config.yaml
num_hidden_layers: 13
hidden_size: 128
num_attention_heads: 4
num_key_value_heads: 1
head_dim: 32
intermediate_size: 512
vocab_size: 2048
hidden_act: "quick_gelu"
norm: "rmsnorm"
norm_place: "pre"
norm_eps: 1e-06
positions: "rope"
rope_theta: 500000.0
rope_fraction: 1.0
qk_norm: false
attn_scale: 0.177
bias: "qkv"
tie_word_embeddings: true
parallel_block: false
init: "normal"
init_std_qkv: 0.0442
init_std_o: 0.0
init_std_up: 0.0442
init_std_down: 0.0
optimizer: "soap_variant"
learning_rate: 0.00543
beta1: 0.95
beta2: 0.95
weight_decay: 0.04
lr_head: 0.00809
max_grad_norm: 1.0
warmup_steps: 200
schedule: "wsd"
decay_fraction: 0.414
decay_shape: "exp"
final_lr_fraction: 0.0
batch_tokens: 32768
max_seq_len: 128
doc_mask: true
train_tokens: 183900000
max_steps: 5613
dataset: "wikipedia_en"
Each number is 128 + 32 x the weight over its row's rms, rounded and kept within 0 to 255. Layers, rows and columns count from 0. Numbers have three digits each. The size before them is the row's rms in percent of the matrix's.

# layer 6 MLP up, 512x128, rms 0.258, rows 224-330, columns 64-127
097:127140082150085112147166122139159106113142072118090130060140114168108171081201159164114130095165168122073159127088182081115182091106154107146117141168138120165122160065124101118140129075111106
103:105145136088101172132141108131162089144147149103068125127121163096061093129091082126085137171124095095153143173158120045134142144158138149123088124133092137103077098092096107209132095141113136
109:121083049121152165130121138093106090120134118149104107093184117095157085102170188165081112148109105152222127128140123130140085144181157111091079156137154113160151170154143142112122028107092062
093:078087094086102114036103066169109171139143158103132125150141128187076141165071186157175095144099105081106106112128139113121173139118119119106160185148144154110105099091138152091136123157086127
106:074166129107151144124087091148132100084134121119129175137174093115119145132209110122119148059130067074129136167133111187118112131111056090164138116130117083151113171116175112145176128087135061
100:143161144063094171093121135137069107111166102126150114114126137057140123148152122130123145119140103125180091111090118191119132170114056107150122148122114153118170139083082110141136100191111121
088:111123154197158155134146113149143146115093056105079119115098146123096063140194167130155114120147133083134090146095161146102145145104110096117155174105124059168149132056145123158051172114118122
103:079133166143119183106130064149180109170124131182137120110218150180148068143137142138088096144121111194097155162149132088101163074094070132090138145153137131080120120161146167122143113115080081
106:106119092158132138082122106136170204133134153181149156134125068153139162156196178150152166134143120082208101125151105109070150108102093156148175105131106104140156141097108164155112207159146101
104:081137154070117096107128138123094131102145128113178142231106133149160129135162080084147142094107164126139171135123113192063100117148127126146047107108157131125114146131106094122090132166148115
104:172141131132130115082098112123154131132144127155149120151152112123138170124118127069129108173122135067113092115046143151176131111129136125095099101163069201174090173143170123124089089172195143
100:138115155156113179090106094116146158154114097188127108124183189084141106146105117169134114163145090073163190109176173122091150077155132091194087116178100150091117104099074105122094138159124156
100:091078158150142144104087104130183114103160122107138118115068136211116108160203109100086080156097119123086144188162098122133110086149106134116101124155153106155100130148158152175111128124108187
102:112153073056091126071157155132149134028159095092146120106165127129085079163104077093126147134171122106131148145090134135119179115100105189111104105179141088077116135094120097143115107138131185
103:055083121073146170089110153140122139118144167112092151134103100143130159134142109128111201071102161131182169129143153154149106144106114061120105107124160112131148103186119081109159097143124111
104:103184092115130182112094117106124108104135074111146125108112102141114154133130112171103093157130113117171148171067160121151061053110183117153123108105146100186106075108184211127167149124146112
097:117140093134131137217148117180126206130126147112111149189152129110138171149112092151149064134117152070122127175108135098145173106112109089157117091093071194168141151109106174181113151115126068
101:105151069089150124138072146161110058130115132134152136148110195079143119126132146127144146105161137125126128151101133146162146153067104122074175124114194109137139139123134152188170180182098139
103:102122108094152110119140145093109116136114139120154201132127090082060120096113130212125127143123100130128084136130114114093157182146143141081132111149151156129142136053156141164133043154165093
105:126135168176122114145100129109119074161140101136119115165108148076147086109152113180080104162116117114109138202135140101131127089104127089105091122091101151159175131102190155108164031186133137
096:125112104129143057085102046053094185126106132159108131130105167110045131101073139181157129089092087176119129138156114104099106145134129060182129148132100113128119078088078154147107100124176164
105:090127085125172123137108071135128162070091152161131080115163086098150114089118147056133175150143068096091096101123108120177196182083160117101142210133130135114116110116112082164133106135118162
092:144174129080121148131122168148087151148118126158144164173136112146178138115102141072161108112178121106120103169120087126064105123095146163156135158119132044162203083167113093135186145192161103
099:136142121132160164132144138189134121116112093127096122159134132157151080096143059115175094145148145160122043145163114115174159137110131062134125116138141137134139134111058112216155183109122146
105:065114111144072188111120117150132119118102156176086148121096086123132151101100186160095195161125141141152143156095103160108067054172166144139119110078154119172127158135148175137095147122065137
099:149156070131118065118150211105084135169154141112152098116116187147089091133155185120170118146104175093113173158132157143110105092080079116126126119091107152129094156077138139118111151137090093
095:118198121111068131086118140140158191129143086127129086148133179138135183116084089128161093076151106133092119174099148067152134145124056157096144104111167079055061094085122080160101116155109135
102:129176165139154097121095175133097103123122126118164080079191097110171086077101133086158146153064159081135173200100055091126099193155124152076077130115095094164125151133141095125088176213103136
080:138117133109095152109164136113125152094124048128159134136116131138172122185145129207156133111173143144189130121098116066145180128168107168127090113100100143109131092116077112070091189161129069
103:108116177132095058107041153082080166117124156098096089121143094099097182111158163133123121108098116055097150161139069171091161153162144142163170154156128139107115140070136107147109153096138099
100:151140103097124074169108129075061158144170175142086138163099064081084125116113157110129095164188161094095132151137099080106120107104076105071120109109102072181219135101149151146143116090098127
098:107171172118179131108116119177206135058161117062130136141110136135149126177198156131126100167115128103120146068116118110119130091150108103115117145071169151133092187116173143138153132138167110
096:127177147096113194105125152079090168101158157195117091148062130103138106175113158147093174113187180092149152135098148090122129130063133085084112154116137077120125122138125111154042166167152131
097:155105100111126104134113086149056150106138160075109170161155146125103069100179193168103180199127126151159119142104101087127157088120074108177099109160118178117059170211127128104122227091105124
100:186128156134181130132195148113088120069148123122183107122152101164141148133134122160178125103177123155083096068186201142147132171166128153093106111076165160056100132084138102073151124135076104
104:118121143135139174133091111146115100162134201104148102158153095179107140109200150140088154133165083132132129081115141168086125087084121116141086030115115172134129128127062188134131122154164182
094:134159055103169127112161137105165118118188080102074133065057156126147119142127114145134198140198115115104113123158139071150117125137092139158114164042082148107135080113135109127126157086132092
097:124116132069137204121158107099175128110142087133129141075129111178156145144130092128085151075089175113097138096129123176173076167073084065109146091139110122130101099152097148093163144130066080
096:178126086100037177134120119126103133122180127127100154071090120065146124143167170186169086168157142108153101135120080095151124108068148117097102100203117116152117163107119099060112081177092077
101:138084125154156132119062168161121142132151120141115142144206145071138057102129147038114126100188083094126143111116164089064103153108133176111101161097117050140063107105135099196119122147130135
099:111239108162143146170111128145128119114117136147098106151125123088117077148117111101106097103107090090119144152077183088110140174127140071131133196118151110093110097133136098145118199134028076
093:159154083090129107162070057169091064115124127101123111132178102109113164150139075112104181115184101164142073129104125114109065173191130132109093163133087143134101126097189141104109103103103136
100:092198194087156138105104188155141099119088139139136124099160089115085086087154164094090120124152112130161160136084101123126145136147126118128132134147071099136158108116149099150132131151096113
098:128126069166165109089101091154147129164108111091089071154108137099098143105150116208123129151137143176181117102127155078088099091086163107087147139155162133097119100162103203102166085191109162
107:121102081155098134141116164133122095094128127105110110100141077119103117078111117130114137161128111155119152138152116093138145171159166063130107153084198088121147125081143079090088074122119070
098:086122170132128137120139123133149015150117079108087129111108139090091087140101092151202056087148078205131120076122157122080099097117157136133087111178096136101118135168104181097114131149134125
102:134122110108103176103138160141110086159196056104055148060105100134151099136134136186155137142121124148105167161108136177106142126143134110060110133080162154131149130141113168137112119137158128
098:067124096155070090089098149113073173181095109102137127093092126102154163167155152071110094131137115132116139105133112197167121158182140159175151107110033114172124094088151112098149133105126115
086:161128166133133168102094087164149122130114153116120141119083074137097194146154122116203196169111175142134068175167213097136121166136110127118102115153133119083083107154125154095150131163161108
089:065136105141086150108120152178109120166138110132149130214112171137081152165098119143144147141175095136192080099138156090119200121166103104143118097098115116131102099127160139158117127093082163
107:121162141168101153107153113126143113094098125122133125047132125135145109141201134092176122107128144205103109157098166132127081142114099113165121162139154147147176107089132126113086137195210120
102:135154135074149084147124088133125103119164170153089087097102148132208071145132099089138107149053080117063161046076125128128174101143117201112122148113138139156187149106126073138101095128171120
099:087149142116130114166092149182109123150123061100130115149098151097080120125152163095163060129110116135189119134184122102123105093149081172126098108134078102158076122112058140138112090127037085
097:136145184134051134149156104144116146147132089118150053121105057145117171144128145080100101165151112137157149121088098134088139086141123116120106074119087093132122126095160131120116133124174139
102:113118097060175160145124143128140071111096126093106180069091149154142123125163149198206075158143107145121098089113118119163084146126106135163109120137169068119089119175084102168067124116104176
099:102104137112141153112158093189164099132152117136131096119123083128122066132109084144160162184146156091136138111062074123184135128099082098083080123140119123134151127143096174099104174092085122
100:126116151126136107193122141142124104138129129106141090177129093133114141139183133108104150086158169165102163153119149142131165167120116055099184107227152101120175061164156111111131116160102147
111:120161084114122117052109084123132133067181114097110113133166082096153113160097079096164170094180197144108115151124131113138069133115137160096137108160140071077151132099145103148090089124102130
101:142138167142088083106111105122070093136134141152144075084159102134117093140143170163152103135137124161131122064091121164137081137123052136134137164179105156124087099081116165102199134178097067
096:157122149097098147132094188134167110116149150104171171169168101157197101120113087131111130118043204082091124111175150127133167105113118109098102117151164186125161094094099146129138101143149139
110:193110150141103077082174106152121164126147121180117108083090109142116124089105167107155160115087104164122153157209151075106172109137118173179108123116153151119071136124084120117103140142060100
101:069127121131150103134161101099123121116095099067153171159145132118108113124166089186152158160106138171157206149164116096200132113121107141139073128123118102105150085161188142119155144124186124
106:047179195123135097200105110126065117093150082183143099106095138065097168135177128126135113115137124094115077147087155078083176132109176128134069119085104139096128102140144139161154162117178154
102:162174155077108152130131111088180111064076118096110151110166126100086112112110087093149143142195161177101192174098132131067091137056096131104153127175108140141122119098098114169172075080162132
098:116162182173122116089091103113180119165075108096181112111135166137134113056148147071089101062161150078073136136111140143147159166128135168107122142149088172165135143097156149143132113148151040
092:128123118093071110132177120133078091118164136121142120136120105162175192107190125093180136127144080096132151108095096197085132155139152064133160087133151118131127100098128142123129132129095146
093:172142166131146149091097153099166092131142064104127118101170136090109130155167157119077087081153063159123178159161109136167163127116087140096165089079175134168203115122127095173084141094187164
096:095166114126064121164119070120124149119144180080138104079101064108150212063120139136166085161073110141107145116080165159211103068160136112117134082129110102177157093159132215148096154134106176
101:115085117127100128115141126097176136085147137087114122145152138062119108129124066182122145118115122126172148111127112152171113062077116154158097159146166154158108157134154106156105104177105120
100:149113161097140118137153130070136139111065134111145141090098164166116133105128146141117141109060160111127206136169122122152198118120095056146107130158111139107127119176162149182073155112123123
104:133187113095169068173138109203090145095159111157121141129068148124182124130180133130125145168147105128144111130099130120099093103121129123069068108187165125133148080098138110141107188136145119
097:143118155059131158097159105093117132127120122119164039145090133145153106144100154158143220130059157120166135135097171141191167112165101124160141138142121133095122116125135127104082105172098104
103:079113162103090132074115128133116147065156132089170112096178070145087149133142168071155124106185100141182109121118119150184126134151139088067117114145134100106136169109091094124173155139053152
093:134116087044078117133112135119080131138205125189139133157096180124109111118164203142175140127143151158163094217104103105126099143081159158096104103167076114083138099084143106101135133100165142
109:154117019118092125122114126126104127131179115145134112150157169103120122149100112145149169171183149122055186175105163092113186059111091204156159129108109104064123075107141095128161174167117153
095:137082116083137118160097085160128133095160063158105173141073145134106170139089130097064199159141087092079110142135110079169166152083098156127172188128073122173124108134090114144106096160109094
101:143130128106060097112156088140132184077097059142137087123147171156183157118127121114127146150086178140114159187125127097148066120064051176149111120122113155141114141120111144100109156104123154
107:126131172185104125162136101147123138126095179120088165134116205130168122172141100141209090136063167145131123162111104114105049107087137124107091125087103178124217099125108064139091120065121122
099:149129100081138160125099128150110108173106104136136053168112112153045086169185133112143095109103121167104159171121165120177088129122073124117149122137177104166174101163108161173201104110154113
103:163101143097149128160146077190112183129113094117068202101111117090111116148161087146149116194099133084175147100114166074093105108150121153164112160142183176118145138100147109164139127099088111
109:127057149118188151091111113124157071143164128089174139066148129158150151141133097158173118118160061103131122098096100127076159129120127115107173141139116102150130133106093085118113183093188166
095:080145144121149086143154157177057142208143132129106108120176080132128126080123092081119207142103091124116099179118164123093141134163138158127131207096139199137102090103090067129101154127095096
100:151137139090150149171142143097143145088134139086119147191125131118057100057089169092109171156098122166110132107141117087120146107149093189203127120083187085113150108174127114089149132167111084
098:095089133137140141089085106141105133134113129072160126143096094126147112124165133097153128070112184117106153106149138149117128137122057169105110150159179123177096042167122100140129138166103069
106:061115093145136118138092145084089094141174107122134113154123161092167129123074144105092134139130127108089113136113135137143115133069116155068119076069138088194078060112142103132126125123088149
094:138097111090105129105135146121127125158147164139098129095120089088131121126110169144132092073115112079144075068203151119193127098112095110152075098174152163144143102116201112095095183184100092
101:117127136188104093145097111141092165193111191158163125104072073140150121131146156091148060105148158126102125164135158111181159193130125155131109112185096123109133147110134113193118162183100130
104:126083094137138147091091132142105093163138176177145168090104115130117182188138142116164143133140083135169088166106112173090159090156153198116150134128138171128130161074189071082109136118186093
103:118144144137103162127129145146166123128164094147112140145152086143126132147065166057173143117047129068074181112114154136193158065146112128158152141161125105127148124102178122185107146123161097
102:130106135168128129077201121135109076113159110135151152100144153077095107112141137121182174115179216145176086130099075137123014123139131144145163135094141131122132118106104161147091162074144105
092:113079196162107131105137128136162181108134148135162135185104128167136106099138185124194119102203083102092122081124140114076136127150134129153127140146124164102134138125184055143070120141079086
095:130130184164154097155174145144062107099128215161132177114101182191137186188126173130152145120124164116190149099113091177160199114162057174146130127180146123163160122102150096111153135161095115
103:095045125106127137120142160143171127167140121114166169116184097114064119121177076123119172069123143149160164187157157150119153117177147153139154135118150185134153050058090136159131086123121119
102:127164132095112162130159115082110231160127085123102235087128125175136170183160123117095151086113118103084134141162157083145090206114110099109117157062140154139163120092088075131075096126120105
109:144188098128207081124114113128154148124068110122089185121141094116164096112172048126135127164166080195114152177135166110162127100148061130164092088134100137176067132114085044123126128092150125
110:151158097061070046130111100139111152165150071125164168145111165164114141191090149151162152118169137162104135166150151108148101152139116176147141091127110128125149164131158054166135144154106128
105:160140115115061111136143185148124118159105129126164078106156158144138188112098120130157148142133140078057075089052119117164153180109146107108150145160204089150065136127150127157119144114125152
095:130124068114168147117096089096124109193164112105111118086148120103167119158130143096128146082107082066183116067119118144078078126085120160185130132122159151174070124088189099092143113142116149
101:111115062170165153185157117135122168161147099136168143117159135142068142162135111087154120153139132153198102146104153145089134112118110119146064059176148105121174108126207164111140120056165146
095:135144093110118103081126088075141161145162120153164179118075144074209163146151111126126126185129168140170172076131131123150109163138121172084114115138126135183137128110123146088081119132100107
096:100122132099139177124079117154133167143149158109158165143143112140130145115160091117159128187113126104116151109128078087188089104113123187175157103146172093155104106127114069155096165141120120
094:188155106220124108136107131137071114161115154104107161149085124168148134096168103087163095149150078118132134128113085108132130133128101151118118147133124115114147158062147117066084129106070031
089:138115122166112044153188129126128152101158068070149125188189155142150135107145153187119154112146215113120109115143116134127169162141100105118154163129147088109149088124101104126133137107104104
098:125213099187126133127172126097110165126136108122087083118069117120123151156108134087118134134122145091101127129178193150138137087117019143132117153147152073125144086163147135152101184022133140
094:080094092117092090126087109134086153156099143086184125129057114122100103124143154111189085100115116163089101156104090075140149144146106178124145117109158093130128187129110148122114133159146140
103:171159176112077122117086148167085159131107122135116096117115136086149129120115175109130178081088104107124163136127127098122111120078129106069032101068166125155121119137178140130197144145142131
106:092100132106118164129133083061133113182118093114112180071140130137148133083068097157153119080139210173144142121119197123159147089158117146083056113109088140078149128108110147118107142162145156
# layer 6 MLP down (transposed), 512x128, rms 0.263, rows 224-330, columns 64-127
103:078114171108144136079108142120090147085110138131143106154075081104107079198102095104127156115089093134132094197104101112141106118078149144133136150096095164108117093138138185153143178181131176
097:139149149127083088067113136164179107060110153166115128102096106131141138181108146156139134139135154156078126133129152161068093137145136190187156114164100119091132144163121092105154141094123193
109:187128111137109139132119139044086109092129124137187090131084099121130140152103173144106076133139127160164125163206126091137131107116146106132154201082086103141134154120120170101102126072176102
095:064075130156124132144155132144081122114081147155123106126103091203143128140186134158133110163127127098090072117167125101178132153127181110149146103148142124155186143170140163180144158149174158
106:085158120147114171156132147094112170116165106128175090100074159139087127178100162123168145106171143133194057151079162112120118158144177133118112173133122171121126084133142145144105151111123156
099:122096144106111133180133061140142146136116134072155148092160103141125085104130145070135145101106131085109166074136167137146124140138120065160067171075137090149160129088132100122099107171170090
090:138123138127178148106132094142187101131106161114156160113171132169118148148101101153104136076109135177159099122165103130154124126147142184143053144092104157086079105146054139093178127167115132
114:154104156147110162114080092129107186147107077167118145174103167126127141166145143162087112108150126199167155163106138131050201133096157134122166142113154114151092111123125168067153189102106133
101:155172124118147109102126120109106133138144116104104122122147146108155086126158167071121120119151094142151093123121126195142065173173092151107102107162121185124134182111213110192111159153084146
106:113217080168116149096149169068166131108138175118105130109134102120062177180104143117092168113172085137148120190111094090146127127148159111181195105160128142151112145159132075161138131065123134
112:088096131073110147142101145200084107116136121143164102132074149089169141108132190110147120109100066182105086188148176116150134088155085096108128097132132117121146114115166145110094095131104134
094:139155166100159084081135135102147122102160160147083093110091102147097127145143106120106126068142142122118127165120187113165127139153091144092140179116173154120172142171169141148084131084119157
110:135133178121056154169142134171131158123170124111112074207149170103135090112113149142163166115158128130134118104098140141068153114125115138176106124123128165083136134148074097102106175138142153
100:146098139151128102127110116145041126155123211132119155149124129168125108137144211156113105066085185132154186116174147109137108129163117082132136165087155118135140143129136138138159121127128111
101:154093178130094097150162121122116074072146042145134125181150168112121139139089141162119107144142129100088171116126155102179138100108150162179129136160076204137143116160180065093146174140090171
097:104164128213126121131124106126117074146148161162143145159159097167138087099118148129063074072129099090157134120143110141143142157087144164063117107115098123112117141165054126103119109168098101
095:126116155123054184105116069100147084040122104135168084085075156088136078102097159101086107123095156129151123073141156177125096091079125119143135134133098136057101128096150158136129131198110139
100:200085148148187110099155187084131068111157117187086199132087153116153189132132142145079070142068128104067065121139128130071162121096116133080170218078064154107127124142157146134067123114132156
097:111130159132134070139140101119118117131115096110130106168140118090187109243138148167109146128164188198135184071112180112127175156079130101179116100103105134134107160181103127124131182041142159
100:143072102179160124138121164116162151082077129132162171093074119177133150118132152088161159089120111120057141090161168138099170153138069111144080116123163158110123099093173098051163137170189075
088:069098141144121219163182139156072121065144123120154127154108101106136113110124089153134173143106149080102169108108134090164102140136163152088073104165160126109114160144129076106134192133082110
108:131120172152147121139105175146102183110161124158137131115126140069109101162093156093106137129120137096184088086141103139092180122059144106075153091170072130135083141136136113125146065077094117
087:129145158100122086120134144115158122186122136096123160099135199116114147110075108114101160128113187125150169125126177160112134162093127095151166081129126138068082153134134152107148067101145152
109:177142118149084174110103099127180110046092081147121129091147164168159070073145108130166116098109122164064091162143119135127137145096123092058146075147192153118129110099071158153162136118160180
100:188174073131149097170138127101163165180136125127127148163106168167123138127087136050157087154146127130172134176122126052169142107113074134097100147124112133109120183173118227080133137131139102
092:121111140121153091166093115114119123061075112127079196117120162099128149040137063111117146123154113113079148143136118099100121148177195139186143091067118080118107119112197103160137102108172168
095:091131130129110136178094147101133157109167147170146124157114138144119073112159106071110109122140069144191135156140108180173120122104156182132169068162165152179155113124076112065143163123128085
103:103111141151163123164162142168168134106110133169137188067137143178110111090149085123096158147156046096152133067103091112076125113145142148105077135182160101213196144140125093125148142147136083
080:097113127120151148139113144150116120132053188153149135116100091153137092175145162139068165136134130145155127146177166165125106169115134067087124172137165121109154136076234177095117075066110159
109:147159155105082121084080143110101152120188112112166116145126129110128074149148141092136124122131107133204111123088164132148159148120143157152101082072165139131123105110109142060103101109077167
095:165139142116104077155103159071156117093052120143075113077151107131138138107094164112117152137142150101121147137112131183122111111122117138076143118117124163155135169155142164138170142163112224
097:133131135127119140160182189090093110138086102104113110060106139154101106064098119168117105125132158162110143145081125089134104162084195150125151100163173018132101123100120088148167086148080099
084:114103087121156091112143128114148064106109124098154181159181148087199140107100101131100059146082114165162209097161166115163130155139104189154124097156106134138150162115098099077168142109110108
091:071150156140104142172168139066135128169157093203113152109092112126144153132124117138136097142151155112115075097104116156129066187093143138057117163107151091156142116058076193100119073191113098
106:125150128072159102139118115185124089152145065186088187100161177171124170122111150218129159120122098122109111111115096108129100139127144159139134112146163167083226176173142106123078127142142132
099:105143165082094070112139150146162178153178137138149165159095126096140162140150133138155158114092086109111044119107097084097126139095106152108090131190125103136129074118119158147115181152143170
092:120116186182106143140092097130137164128087162137139097176166073122150122113128148142124074065061124117156127095145096116054173139134159113114091098147150157099129127115122128129149119191086140
101:123152127107151088096149111158187119166170122161113095162131188094153101116098129109148072094113141143168190176158156100159133159162120137178121184114134134091106168106106170072106054172135116
101:106154112172125086189101114154106139130082106119136122157135138156066140074094158123144213086093075099185180102102138133129126149099080151107164141136099129053088101153172119158130127112129111
099:153115121119166156066133166122160087134130082164094124081137146173112105197137148183112106143091173212086177162121154152110134180124160153089106106123135209137187121170126096143097108133125120
097:181140139140086167119143177146151195094140118139099158104172134179172159138168104144126146130166114140102135178157118230213149151127113161116179094073078124110103173148091185129104086108160150
098:173130169173080160119178162113144156079118145125167125160124133146182130123168139160130088088098124143106069128164056133090074121065125104178185114067179135154155129132134202098135113128058133
095:125113126174112139134119097113072158144101175086143094144110128139165107183121137152145181097127154133105147152154157080129086109075123132115085154124195146096099166149093156074164197114107129
100:105136166145147126157086140129130143124127087113132182160148133146155122172146166143180113108129111115096145205137134147138143085114126161092190142127145163134198116103114166114124163174047156
095:165183128118151134128144130174124155173156141133136102155156135231154124115113090163123154081110144137128112087100161153079112105152156160091140147092079117180118146136137150131141183122116157
098:156140135077089104138155105116130146086094165123107130095104105123133135133109142155061184118124131036135096081091106109109123153125141112103166113094086123106093092068090082202172107088103111
104:132085119156169114160074084143146157121148138084148112114135072146147118128125089115101113099176145099082187131189146131079141125156149086138093116107168110138117159095109123111211072108139126
100:111095125116126137147119074136111095173162115150101074147158039133162094109088151234127139132112158122108176114131144139103117139145075156115110173152100131169163109117086134119160106169158136
095:146086139196159142121147132098121127091105170153174126122199153127120127145130124152193116174167162116132129232108175117110080112126092131142125202112149167087150115147142147083090123133146105
093:186092118098098126115059112123069128120127185097142160073106159097199143112108060101109143099164085112134098118127149132108182132141187118159083132172153151084161147172156172174082104118155191
094:128086116101139051192126112186076101169113135123116116112152087162165171187125081138141108160097092123118114136098132152193115152101126095126165118119130126137117048097160122156092178115078141
105:108106162127119153143148125132126153156108094116124125103117163159080169143155147164182159101132133208120136154105131120068149094088143121140179140141177071133099132163141111096177152140131104
093:165131164123075108106155147096130082153071124116102155081127141099142154130159111086124116163135110108120140141109124125125195119067165136119151184085145114100133117070141128164127120108138182
088:108159123079099150110080149137136113097126148073140154178108108163145148135143188177107134116134095096057167165126109065182143140167148123133160233133157125130192091135073129072132130090167154
102:119175153107167122132138128104117129138089115128193142076146157133110112117085085114127145168164181128158053121118200161082095108167134162126115127115113065125174190157154155124181127139102088
115:128119090141154161133091125156077094147160126098153102110132121082134166120159122099132150177138134164146115134145181105058171065044117155106106119106099179115143144127112138103096204105089128
101:136106113088105122188129179135125135195107082136186114092050124152137115074147165159141160142125150155067164184124121102144160156141110128129150148150097122136215069146162151176100125168155160
102:185124127085162151157128166137114086117129186241145133172146115184187127149128141135104164173152088143106179109202145104144121159132097112119120149117050167160106101129079125142145103120129087
102:121063089139092132098142133149093147110062161169141163132126106157151073145177216129159109119145126089201111103127143119141122224095141067118096099172139074135123179107148154121072126124102092
100:109130127161130127141146118128183117117156099200076190177104173144096099065097193151158106130079164149160144117104087117049159114118148086093129172118068186171141102113168105063146126152136153
091:089079141125147155124091133145130124133156124107115129157144100158129157083134110131101120120164102127104103094040126172137078180155119080120105123132146079176167143141105199183202144084148143
100:148166135094063136127086118152170177106144112152150120150133086138112138157110166128140096100180179170153099066120126159129133140099169076166157145144075189167130133120146179145138096085191187
095:178135082124154059088118181158201165128147207079138118141171117156168092135110102141154146126123124189137173098144147185106092077115074123169154100108143129151107091139151131076106105144151103
097:099116124083134096145136097086071142175106155140133143141107184126123072180103101144166026135121113075162052116139106185114207065190132106144109141112147106162106118171140120115096162178083133
104:122116103133106148151128088154138143132163145157161197179027121159116115080118154117086153071155101129087077062168208092145167138128135113140130110167164139097103139119082128126154165168127102
099:161078086121148151084132128107103122134080095172137139133099125182111097115115068136130162134151122125104200121207049155119166136115086138162121093140141131080010073107161071113112198106120190
092:149163082103112147115065099166089141124101183122112151133121129176152213178123127073164145125137145105128132129111137115103113119119139089137135122144058081060159117165083093084191128103118099
108:129136125104080106136105075101137162139100168150067116189187067171123108139100137101121155180176092086109158092155140116119151128118165144127151092077163129090159158187137170185143141134050117
104:109149101114111101111154144101170104107115064121111078126079134102114100141092173094128139140101095171042070193094088111109076075185151113189202105118133103128131123143081129084089131103160171
103:146085132105127134105134127156102206129120079132075149155141149149147209151117182130172159102068122158151097153119143115138115125080140122119142097095149120099100132066114127144103122123061163
108:144067126126085217117123136165115163126173154076138071102184151171085133066155161116107130084087169070192105121131126142101088175072111123128082065077198192125157140135130096133125115129150162
107:153141141127137108072143142111060117119122114125174109217163165117105100153048152163133088149129136170160135127129150123125146132121097160114192130169098149087125126092175166133145087147145105
094:152118106128174111172184137100150085161139172200133137146139068107132106169183111145084148107161126108111119087128115110088158077159105243158091123119125149141133163163165105191139086176120166
093:090170091133133098157199168099120116095084132123111102127168081138129154114110159074051160125127123099121133090115162170102100109101129122103106094069138141138145071123101099102145106068122203
109:120143131200138137119134188135112145104115158103165121105092121123119143129118144124144129140179138160179128161203127138122112123064173080146136198155150120104154166142136156126129172134138103
096:124147176137129121118135162109136167104180227130109196064174154152116087123117106148132091142117133132184170146127127139143136151130160058133145133118123168035122151056078162150109134157176136
098:137076155134136132148140198174109112196165127139160170116131132148104125122130130139164184099144118073138073156129100161184121140094236106086163101103159112111122145143170152132134095116123115
100:137098172110154069137131109127108144139142136120147144189131137124130102125167116153100135123135137179061115094122109141139099155102132112137123172149112133073093106125092125157147091123088144
093:090156135125131191169149120160137123109091128105105165130170126117180110083087091151056131135173103105135124157128094153145141098207150122135111115188081143085090175113158136092185130131088121
099:200161122162095148106168166121110107118132139152141100177148163132142103100135134149119122165120153145158129063116178144095120111095149107149090138179144139109097240144122102157138116132141186
107:099161131143133177187113170149172137131213179057113142111082093145121130121175098118211167100109149130074081135154178129102109149136108081121152164152192122135109118092083139178108134187205110
104:187122137170112080117091106104163085212073083139111120149123186103088135170129163110167109145155099119116107092075094079160103130198198118147125190117130120162159126173098118139126166105122179
091:135121178172143107102129155182144108106113181185104163104128103147176114180157081170134090129103113108128084141072072140097182121132132109101113143165087140176065135066164164172070093115120063
089:131144131104134092161095158234157091142142109172133112101147125151125102176085110165093142185132128158169114119062121163145130101109198146158124123160138129163103112095069223113126138115140144
101:143138157123143154138145054154109106110072150171149115105173108117151179133179102178130182143145150123158136135098119112069138096183095151168175093201103134096107137148085133122178105151158083
099:089100111096113138124149090108093167109091070123113167127076149135132166091122100052074078163091084119143165121080118123110089150116172118134146151106090151077068119150121046113117133097119075
105:124129203091118101147133185131161129139118130095179144124097094153146092119145097102158100134171163169118092066143119149129168128088116140083155082138118061173145121083117082084123113124098147
104:134115112099077127125214127143134187104136077125103107136136079124153118044067133103111128171153149087062111117201129141108166133139149091091183068158150118070196092132164124100147114131143119
106:090106155095122124148132192154140108112115131142167130110188118202098078170183111173141152172138108174106069157106093097095113153113070125124100154100140079128135110101177121174110136103150184
099:184100132066143123100090103150125138165074154123138108128085084148159163138155127121110140116067055128080163071169139144074158176170135159106133117159151138096077071158136132091113078128099136
089:119130084121104129137102112166122137154166128150153106121146140091159153179086129125071076114126158162188085148111094112162141130090101111054138104114170140117113116132135149111096116173111161
097:160085100103116118133123121140158127147119089054170088166145127091093089096124052141098103114210122108063106129144121096061073105059213097162129129093112161119115103139145119197103152106135136
106:093100114103130129151251218105122221106109102147153140141146113097102100132171142090109151098199108161114132124112101185133148212114188152172136152143139154119139122096100113078129068095126102
105:104173151204106135103152144237136079114076107140150119153174153095124123119116159180174137105116084158174149124099099139164131155154128161130130110138125181149112143148179153111128142140112133
110:159113199157096149083086128064149154143130142160134089182224108102119125164065152109147121093118183143154133143138099164089129165137124097112208113111157160079129153171153190080155120176132119
108:138159156162217152131147084130161106137134148087126136108113138151135138110159196104115122143113128154078044119137105104085134105072142150139113084128077175155144123114153143131144135116156170
110:157133059101065096130099207134126120118132129118114124086100134152176098134120155136105163125114121153062167150130087126137133146148156071139100112093181090173099142072137201139093098134115170
112:132098142085138032162109181087143107158107123082077080115074065139116126178119102155160141140136119063123133119145119138108181099108119116110136134082125118169140118152113130078088062127060155
106:117129075131098110138116124159122119154081108111134152163116132114167169120178128113118137091090111078135092130103092115150139118179128109093119107092092130090098172135098123111069164130155096
094:152121100165102132152122171132119146101092116166081026098179119145092093113108136098120142092115139104119151168150167136110087132140107066184140093099149160079131101169200169146185152108185165
105:126146130138122115135107127126171087110116116134126113126146105109171099176123144062130098072153131139167077061089140185143114122114171189099107162171122113126108109147109161117119074139166127
089:131112108060140132117125138101131135115133101147140125112180042149137135158102048125102133133140154155110091129139163148123144176119125140132085072105155154111164112141111154150169190117136168
087:097094142059137168111138081164186122125148129151167128099102091131138116149177139123137160132144093147080144140160066162158151090110135174171132122107132112124157109149180103064076126199182100
100:066115144092111182157069081100200102104114104176117135097136131122136076105171114128121149166172066145136158126104185156116146059178189116117149135111177076158116093153102123106159111102189085
097:132118125187114169118145104104124118090101216139101186052123195095134080176145143103106125080125094129102119136155153086135178088155132110112150159121129177125122180149121095083126158118137118
106:098108111112115131101155134197122102087044117120117119104109097124158097113166126114140129110125063131113132131071130154160125116153169179089112115133130126106092179137149164141182114157143129
096:079146155117093085162154105130133120111145116092113142137139173134123163183113130049119099089007108100167137129119144161133093080085136096144149118046136169117107173130104173119197060086117162